Weights of a small GPT-style language model, trained from scratch on English Wikipedia: RMSNorm before each block, an embedding shortcut.
Each number is 128 + 24 x the weight over its row's rms, rounded and kept within 0 to 255. Layers, rows and columns count from 0. Numbers have three digits each. The size before them is the row's rms in percent of the matrix's.

# layer 3 attention value, 256x256, rms 0.104, rows 109-151, columns 192-255
092:128137136103097130152106100128130127135144077167113095112120077093141119137116151115146134132093098152118099117111080141160144140156147129061111214109134136115147110116134133100157134112146116
094:136139112128107125117129144135127098131095082108124084093119143125159108156094122107099104129082143134116132147127147146104162152098137160143120137151143161129161120141150168118105134160147103
098:077113120115082119127135144126144109132147149089155120105130133137164149106125106128122090127151145154176147089138093110128146136164142080158156111123085092130135168123121131114082106106113073
096:147087141175099131088145122085108119147106132171102123085151122105165110134130090178100161093083103109125134144174132165093130143127131124135145118102160154165105128155140092116122159129109137
106:087109143146121184108150102095101169140064152127131151119135141135135149141126151095164162113125135071114134124155160114116102144118146131149144095139102134126146128124100157135114142141143113
103:123155154116128141100136088125097068097139141131097147150125113159147089099142152072151162152131124114136124095141129117153134098167131084117113120157138126152123184129167143110101143137127103
089:116113150116140151118116112114117140202123127120137142102139101111079154127154097112081124148172118141137142139164109128163096133153133127143107134145109134140111082125126128090113174099146092
097:150128154117080121124184150146101136164140097118081128103135134144132123140109089141141076103118096102122129153132108105157125099106121114142173115118136142101164168147147144098161120132141131
099:113100141113153143128089174111130099134130133146116104167158125129126181137137099136084147097116097131151150135112145135130101119151164129126110084129115150138187146154104123109128143099157152
096:141120104147161143141105103090098151149139105080098114157136107132086136098051152138142130097148100147151114142108050125104095131115130154147120182149102094122120144129145103120169145108154114
095:159112094087132137143104099126132144144087100131106148115119116136125092173114144116145154087074123125099125124144081118121152160129131129161087081171087125168135157140123139129087129125099128
093:182134156148164096127105154158118121193164102131144148143104123138163146155159099108114108153163125114157076120142128116123092098143128122121154136188125143145127175107165146127136132159123167
093:109147136144097095105100161153114149147123142168129118109078120101075116118114105071163130143151145144150109150140111112118160127106106114142094131110122153141125125126142126095138147164106133
088:121168172125139111131180129101154173143126083156135144147122119117147091159164113140099131126106144107102100162118143126126095127138085092190118125089165141150134115147114130121125133169130165
101:105128119158132099117125139112135127107142130126142145140120112109131167081168135136127110185123152138128183111121138117129097069117115100123138135102096090093054137159110099154125131142108134
091:149121155104138195096073130105135153175148125117159079128144097133146107112134152143100121132098124150141150117108143154078103113137157099115120110142127130123159124163109140140087135095180136
088:120153130140151121122115082150125124121152084175178123088103126137152142152123112081123162102130114146125168141115120127135132131119167117118116128102119127138175109152102113100102116126158178
095:127084162110118090134128080136136105128149162126153117157156108163153133145127077081138128135173158114130119157080152152159089107112128095080091176127160168134095097119158112115135136159116121
097:109159140123101165122140113160140130117093151155132116124154085139142111181122151144155126162170127123127107145081126105110121152167129105158112172130133107138092142152127136136175113159148148
098:125119167151143107153145149073131109152134114138146109106156103153133136123126159153153153120143138108161149129098114093149118139099116139099110114095125140109156107080149119120180109139136123
100:141161147074086129120095134158199140140120121129123163124134111140125108136107173084145164131111163105124111103140112148174134119100119116111129123167137123129174096126155113047121116153140102
102:091166139133134126116141174160128131054122143124159106159118104138100146088133109118135079183098137122098117140153116106108170126163126133147171098096066167161095129093110146152103132131141132
093:140134126110130162097115145079165121079101105138159138134129129106133185101164116118146144064129143112094168102151138122083121144104128134137111131118128117102117152131127107131141107126133157
103:152139120144171103130120156155101082099109114105124122152132083115157159105105137162127140162149130142130137138128118102142091117105178149169126121110116166154115113111117103168117138114127094
101:127138145086142112142131121175142119129131136128125137140174104134108114141098102118122099113137107151127167142125089142137118121173119068136125117109130149100136159114124119098156090118114164
108:092128150113125076125076151116150156070102155108143153116081103125140149117136119132174108111129129108137186103145107114140105070096102171138124077166127109090161130129152144120095123093110117
099:140148178127152137131139113062095132103164099148167139180156144128125139102112147162147141161134095125150116125077087136116140114110164112110163129140111117106079135122153117104127122106096111
100:145126082142069097118149154116175126176133106145129097168110115127138107130143156105138128155125131136111100146138090146093152176149161102150115068166131128144121115115142137139140146123107117
098:159150168178146122145113171116153149150140107149134116103104146135129128106155104153106108115200116119161114136135090110074133134114146128161184132141094114114163116127119139093123160124141095
093:119120145103121155124123128121140128091160155146160146156171118121120140117138104137164091160150138167134098146158141118112124144133101128130122126088126134160122098116121135138144111091116096
100:147108142123153138087189123117130136146095127161179169107162144152119148121166106133147126155140128121132133144119182133081142116127161111126126111145138154098151154140088110142135120152148164
104:123139132140132160157116138124161083151132133141123158143137128169126108171186127113062125119126124123134110095147129089126132153139103085174134150160126117133108114124176146108164108143113157
098:124120144113155123082139107104121104109130112111131143128163134091117164134101123125104179189100156151159177140139150112136106121147131126163118121123142120125140143175094129122139153129119155
108:102129100129141115153147131102114096120168154150130067149135102125149146140104100113126135109148124157145158197106103140133119136128139142136120126153089115120086118107165169106142129110104165
107:138112127098156126122158127138115119124102106086103095163122122150143110125136131112147104120130084154154089131175117142120143104136108113108151117138116144122094152103146154127121145135113122
102:084150155155112074152150084092128136114108085092105104107118109132117130115128107149112118128076158164126113117132110149143138103140088117113132145132155113106114156133146101137123161161138131
102:128093097105139124142139112174110164101094155172112133108144114044115090137146150128147092154125123115126111177160136111136114128135147173129136197134132113111149105116137123120124135127152136
113:152102143093124127146133159167179112145109144111098149150132135146142103120155129128102137116122150119098102147126090180123163097133166144164121077101153133150114148153131114103133151106118112
101:135123128124131090162100100135161137087144099110150160150133121156119119144118130117141113142151156123131151109113104129123141140160094113074114103144167143137146071125156124105129114122109130
100:122117115133138148097111091153135118154059156155116069128129123150146135158094115135130159175107112092119123139094131124119138167192162118138156154140125134129140110116123110137109123107149128
109:146121113109130133151141132144126160103120119085135100121153135107120128148144143144156140174116097085095140098143126112129139124142165118147109111106114116140129119152128117164111095163142139
099:138119145133128152145080124100160128118110142137140118131110121118120094126161120141141121118097078120126149145099091114129138141135151123162119068118120138081106088133103171153167132109083100
103:163090098092110136135135153114092177135126132134130084110109117154161155109120160177132139147130141071141140159112162079108116140115155147115137127124127124087121116127173132164151131150127115